From a checkpoint of a small transformer trained on Wikipedia: untied embeddings, capped logits.
Each number is 50 + 15 x the weight over its row's rms, rounded and kept within 0 to 99. Layers, rows and columns count from 0. The size before them is the row's rms in percent of the matrix's.

# layer 4 MLP down (transposed), 2688x448, rms 0.0992, rows 401-429, columns 112-167
104:40 46 56 50 68 51 51 47 49 51 36 38 39 42 54 47 39 58 31 59 36 24 66 50 66 27 52 17 40 72 61 54 44 22 80 36 46 48 30 85 88 59 47 39 58 55 37 50 58 46 63 41 53 56 37 42
105:63 27 74 78 59 37 54 59 37 59 44 64 61 47 49 36 38 25 53 52 31 36 31 38 43 42 38 39 52 78 50 45 80 62 61 17 49 45 79 55 42 34 53 76 28 25 67 32 42 61 30 54 56 59 43 37
111:52 53 80 41 53 72 54 47 71 63 40 70 50 52 66 39 52 27 59 33 70 58 42 34 64 42 49 50 62 51 58 62 52 60 38 86 44 44 60 33 14 42 73 60 46 61 26 36 43 68 37 45 48 47 13 42
085:56 55 54 63 28 68 58 53 41 18 59 23 49 69 44 57 40 59 77 63 43 54 49 72 69 61 48 64 31 43 27 29 64 56 44 62 79 38 76 56 71 68 74 55 68 24 44 61 34 50 62 46 74 57 56 52
087:80 77 51 65 85 63 49 57 42 45 62 77 27 59 39 43 63 46 67 53 26 68 50 43 40 23 37 35 76 57 72 71 63 85 51 67 36 40 48 70 60 42 18 59 62 31 79 32 37 54 70 38 32 58 82 58
110:52 37 16 57 48 26 47 51 51 52 73 60 44 49 31 44 60 38 53 65 58 60 36 63 70 54 50 47 64 65 39 25 56 40 40 37 38 46 66 56 51 69 45 67 46 34 64 21 28 48 37 45 88 34 63 50
095:37 40 43 47 34 73 43 58 36 74 34 47 55 40 62 41 31 69 36 48 53 48 67 38 46 64 40 36 51 42 39 51 44 55 49 73 33 48 55 52 48 30 35 23 51 49 60 63 54 61 53 26 61 46 13 61
102:37 58 26 43 40 53 57 65 48 69 45 56 39 60 73 55 85 08 47 71 53 46 48 39 35 35 45 55 35 65 37 73 29 70 27 46 18 30 71 68 59 56 40 41 64 48 44 45 65 62 56 55 59 78 41 41
090:50 52 21 68 52 31 63 65 44 34 60 28 59 66 56 30 66 38 59 61 12 35 71 44 72 59 64 43 50 39 71 47 56 50 18 39 49 42 68 56 47 32 51 38 49 55 55 46 30 56 54 31 36 60 31 26
115:68 55 50 43 51 46 73 26 83 80 63 75 60 48 60 50 56 38 50 52 56 54 39 51 72 37 48 39 61 13 42 49 38 62 34 59 44 65 62 53 47 19 33 53 42 50 68 35 35 68 25 58 69 50 49 27
080:20 34 48 52 31 61 45 53 45 29 54 87 50 64 58 57 41 43 56 43 17 43 54 62 52 51 46 33 55 48 31 64 57 45 31 52 45 81 38 36 78 44 62 49 53 31 81 55 46 27 69 37 81 57 27 73
096:42 50 38 42 63 48 35 57 21 50 27 60 46 52 51 49 49 40 24 41 22 55 28 83 48 60 53 53 45 67 40 62 58 80 51 37 58 46 74 40 42 35 28 54 56 41 53 36 40 45 28 39 40 66 34 31
088:71 30 68 62 44 36 39 69 39 21 42 40 58 46 44 79 66 52 58 59 52 65 66 61 68 54 75 52 43 42 29 59 49 41 48 79 57 45 25 24 54 65 66 67 65 63 50 58 34 24 60 60 61 59 38 60
096:23 53 63 37 52 54 63 28 10 86 29 23 51 44 45 33 42 26 41 38 48 45 20 63 67 76 55 54 34 48 36 29 71 65 40 61 60 66 64 56 32 55 58 62 66 59 42 48 40 61 47 71 30 25 79 49
101:37 70 71 31 38 44 63 40 59 48 62 58 53 47 36 50 68 74 46 24 73 48 29 47 36 67 44 52 52 76 41 72 42 31 14 58 67 27 52 39 59 22 73 51 57 72 36 49 62 43 58 22 71 51 68 33
073:61 36 53 50 40 59 65 31 49 56 59 21 50 61 31 57 57 40 45 49 48 60 58 52 45 54 49 42 47 73 51 69 91 73 52 48 66 47 26 87 45 27 61 41 32 41 58 30 43 42 73 40 58 61 35 23
117:32 35 63 76 30 65 42 40 64 55 55 44 43 54 29 59 64 86 62 61 36 38 44 59 41 67 41 58 33 48 43 32 25 41 60 72 60 32 70 26 58 71 40 64 34 50 40 77 57 41 35 52 53 35 45 32
097:78 42 62 54 49 33 46 31 00 56 50 47 66 39 34 62 41 39 66 37 38 19 79 53 63 55 42 51 57 39 43 43 74 38 40 90 62 76 59 54 48 48 52 72 40 66 34 50 49 44 65 52 46 58 99 17
092:40 64 51 41 55 77 63 68 60 30 68 66 72 52 66 84 47 35 62 18 35 31 60 92 70 33 56 60 36 38 29 64 61 62 54 33 65 32 46 30 47 63 36 56 59 91 40 73 54 50 60 60 16 39 39 41
091:16 31 34 46 42 47 63 31 39 60 18 52 65 44 51 39 69 57 28 40 46 75 48 40 70 20 36 63 57 43 25 60 53 47 34 50 26 64 38 64 64 54 37 77 64 77 44 43 54 48 43 58 72 57 31 50
103:29 42 42 58 48 37 73 71 84 46 31 61 24 60 69 43 43 66 41 49 55 51 20 63 20 35 52 57 33 28 34 41 31 48 41 67 66 48 61 43 44 45 49 35 61 63 78 60 75 52 57 52 59 20 33 28
093:55 34 37 46 77 24 51 34 50 61 36 72 48 61 37 49 79 15 29 35 54 45 45 39 54 43 66 41 67 53 75 47 39 33 58 62 64 68 26 44 42 17 44 57 67 35 33 43 29 41 35 44 17 54 52 61
089:27 65 54 63 58 61 23 53 31 25 20 58 50 75 56 47 76 34 27 59 37 36 69 52 48 40 25 59 26 65 45 49 68 46 71 52 78 53 34 62 42 81 65 51 54 48 53 52 28 43 75 43 56 65 38 64
095:68 42 24 48 34 25 37 46 47 57 52 34 47 68 78 52 43 43 48 77 59 36 72 56 40 39 44 59 46 57 44 79 18 39 30 55 56 57 50 48 57 53 37 64 77 72 42 70 53 54 48 55 46 58 25 51
098:52 50 45 28 84 72 51 47 51 48 75 48 62 53 29 58 28 60 35 25 61 69 52 21 31 53 58 57 56 24 58 34 30 53 50 61 40 35 55 55 36 58 55 48 47 52 76 33 30 41 50 65 40 22 52 58
095:42 45 35 58 69 64 78 81 35 72 61 41 34 46 57 45 45 46 45 21 78 61 51 45 34 24 56 44 44 65 32 53 71 33 44 36 46 61 60 44 37 47 46 78 71 41 57 58 67 38 41 53 17 78 47 58
095:41 52 57 40 94 76 58 36 45 38 34 39 40 22 50 59 50 20 43 09 52 42 66 29 47 42 23 50 34 28 62 57 31 42 32 52 56 61 39 53 16 43 63 44 37 36 41 56 78 64 59 09 51 56 44 54
089:56 58 42 25 63 14 57 53 56 24 63 61 28 48 61 29 43 58 69 54 43 83 59 56 60 47 47 71 67 31 59 61 38 35 44 52 33 45 50 39 32 49 55 58 57 54 72 39 54 30 59 67 38 39 62 57
102:42 58 33 67 44 60 66 19 44 63 64 28 39 52 55 55 26 52 53 55 56 21 52 59 55 52 56 59 33 34 37 54 28 45 52 28 75 20 72 31 40 49 45 43 64 76 61 57 42 43 56 58 53 73 50 53
# layer 4 MLP up, 2688x448, rms 0.102, rows 402-430, columns 112-167
106:64 65 56 48 50 72 47 56 57 29 38 41 34 68 38 68 74 41 44 51 50 72 70 53 21 26 63 67 49 63 59 43 61 39 50 69 34 44 52 37 46 52 48 78 43 75 43 68 65 46 60 34 36 47 41 69
103:64 53 36 48 49 52 54 70 58 30 40 60 44 50 64 51 45 69 60 30 29 86 65 42 84 46 43 33 49 55 57 46 69 97 62 52 25 47 47 36 36 29 54 65 40 63 58 36 49 38 48 49 74 57 51 42
083:66 46 32 31 37 51 47 61 40 49 60 58 57 39 60 19 64 39 49 46 61 54 22 58 58 48 34 46 76 48 48 20 50 45 43 56 65 57 50 59 67 58 70 48 70 89 51 36 67 52 69 23 59 61 63 42
095:46 36 11 40 37 61 37 23 53 53 39 61 52 54 60 54 36 34 65 77 74 40 43 66 66 99 51 76 64 35 61 64 27 55 64 46 88 50 62 53 58 32 73 62 43 41 32 32 60 42 54 36 36 52 41 52
108:42 55 41 29 42 44 41 45 35 59 45 25 60 30 57 54 46 70 32 59 59 65 47 72 73 31 40 38 63 45 09 27 45 43 57 48 58 67 58 40 44 50 37 54 44 46 39 57 53 50 60 38 61 38 12 65
095:81 59 35 62 26 68 73 42 31 44 64 55 50 51 68 43 28 54 44 33 42 34 65 52 49 48 54 43 48 74 54 61 47 77 81 22 20 62 42 63 34 72 48 56 22 51 59 55 37 61 22 59 54 52 39 48
107:66 36 65 55 53 27 43 55 50 50 57 41 46 53 58 34 59 56 46 17 52 58 41 52 26 65 37 23 53 51 66 52 42 52 58 51 57 49 52 46 34 41 69 63 22 66 45 21 39 42 63 56 55 46 86 49
091:41 51 60 48 54 41 28 41 69 51 43 71 45 41 44 72 44 54 61 52 54 38 36 76 44 47 60 73 69 32 28 57 73 79 66 35 43 65 44 59 70 63 65 65 28 43 58 19 33 57 36 44 62 52 35 64
105:48 45 39 77 48 39 56 71 53 54 54 72 52 65 65 44 28 60 46 51 38 31 44 52 51 35 37 44 57 49 55 32 45 81 41 74 45 30 55 67 20 72 61 36 74 30 38 44 30 64 61 78 49 61 55 30
081:63 34 33 56 54 67 55 57 58 56 39 11 59 30 98 59 55 53 56 71 92 40 49 42 28 44 49 41 68 46 55 61 43 61 41 78 67 29 58 62 48 43 76 55 38 75 22 46 53 61 55 41 46 45 68 41
096:37 44 52 55 38 33 53 44 47 45 68 34 46 49 67 46 58 39 55 39 58 53 60 57 58 56 42 87 78 49 45 41 36 66 43 66 36 33 22 49 50 37 70 50 17 55 34 54 42 62 49 43 33 70 45 45
084:55 31 76 44 56 38 39 39 68 70 72 62 27 26 88 65 56 34 42 66 39 45 61 77 51 29 33 58 46 40 61 64 35 53 65 65 64 61 54 45 84 69 36 72 40 47 55 47 59 53 52 47 26 42 22 53
097:47 56 57 78 35 43 39 78 80 42 71 47 57 59 49 64 66 69 43 47 33 55 40 43 43 37 56 66 41 24 30 44 52 38 51 53 45 58 48 62 53 46 60 58 55 46 39 73 48 33 99 47 45 53 55 75
101:53 53 74 02 48 67 44 65 00 48 50 69 61 54 44 37 59 70 58 55 41 59 27 64 52 58 30 48 21 62 52 64 76 60 62 33 92 39 32 28 59 57 61 43 41 48 36 37 48 37 27 53 38 32 47 49
068:39 76 34 38 35 52 52 62 72 49 85 63 52 52 64 61 72 51 64 86 49 52 48 52 33 36 21 77 49 46 39 43 56 34 23 65 42 67 43 36 52 51 53 74 52 32 68 71 56 73 47 44 54 46 58 53
116:54 41 56 57 76 19 66 41 38 63 49 23 46 58 41 72 58 60 48 44 36 76 31 66 49 55 74 63 31 62 39 44 34 58 58 66 57 57 58 33 84 77 77 58 47 37 38 60 51 40 38 73 56 89 43 39
105:49 40 30 57 60 19 28 74 77 40 38 60 30 37 39 82 54 31 82 58 57 57 52 55 50 55 69 38 38 48 31 51 56 46 57 49 47 44 64 57 26 70 56 26 48 34 55 48 99 58 35 58 45 48 38 88
085:51 50 29 41 69 47 50 51 59 35 68 45 55 47 53 43 55 50 52 46 45 58 77 64 22 47 58 56 39 51 44 93 39 44 49 52 42 55 46 66 61 61 59 59 42 61 88 57 31 50 45 61 52 57 52 27
094:20 48 57 59 41 53 64 46 41 54 71 52 61 64 63 63 31 39 58 36 43 48 63 35 57 43 42 75 33 46 53 58 34 68 44 56 32 34 63 45 48 57 14 56 49 34 41 65 49 87 69 43 39 85 69 90
106:44 39 55 61 40 55 76 41 32 46 71 61 51 54 52 67 50 39 68 32 52 49 47 52 64 65 58 52 81 44 40 40 70 64 56 30 53 61 41 71 51 47 36 30 62 67 45 57 40 47 75 35 49 28 88 63
094:63 55 66 61 46 53 51 48 54 05 53 72 38 41 51 63 14 65 42 21 43 41 38 72 53 45 65 49 56 57 37 51 50 64 73 29 61 61 51 72 53 42 56 19 78 27 65 40 70 28 57 42 74 44 59 65
087:61 29 43 23 53 60 68 31 74 41 39 49 07 46 31 69 70 81 68 61 57 19 55 63 47 31 35 52 54 52 32 63 29 80 47 60 17 66 52 63 48 25 54 56 35 05 22 63 54 35 30 61 60 31 77 76
101:62 28 83 58 68 45 36 63 51 35 53 22 46 28 22 72 43 62 56 28 43 54 59 56 50 33 58 35 61 50 35 38 60 52 45 44 48 57 44 59 40 55 53 61 46 44 59 48 61 59 44 38 23 62 65 87
101:45 32 22 36 28 76 41 39 52 51 56 77 44 48 36 73 34 54 56 79 48 46 28 71 38 43 52 37 54 18 70 44 68 52 18 64 40 47 30 19 41 44 31 40 63 44 64 60 39 53 44 55 13 58 50 41
094:33 60 56 53 39 54 25 60 48 48 00 26 22 45 65 36 45 64 39 33 27 53 71 51 55 21 59 73 49 62 71 27 43 61 70 70 49 48 54 36 72 77 68 31 58 42 35 48 47 55 78 38 48 52 54 67
097:31 58 42 61 50 39 56 42 75 49 68 73 45 58 46 45 69 35 54 53 32 55 25 46 45 50 63 47 36 52 70 32 36 55 53 32 54 50 71 34 54 48 72 52 74 28 61 51 32 09 47 70 33 32 46 38
098:45 38 81 59 47 32 28 66 34 64 73 57 49 29 32 47 49 69 42 48 71 59 56 77 50 73 62 49 73 64 67 51 53 65 45 62 52 64 58 87 54 67 67 49 50 40 34 40 45 38 45 36 31 44 75 62
107:36 51 54 54 86 40 83 35 79 64 45 60 63 34 48 46 44 79 52 56 66 52 70 48 37 50 48 69 67 70 45 53 46 76 29 55 49 54 60 47 47 55 59 49 43 61 23 49 57 54 48 34 54 23 25 47
110:43 61 44 45 43 39 38 31 67 46 35 28 25 41 51 62 44 57 62 56 44 40 36 51 26 36 55 61 42 67 49 73 43 28 33 49 44 47 47 43 35 57 34 30 65 27 38 35 61 47 26 51 36 35 57 40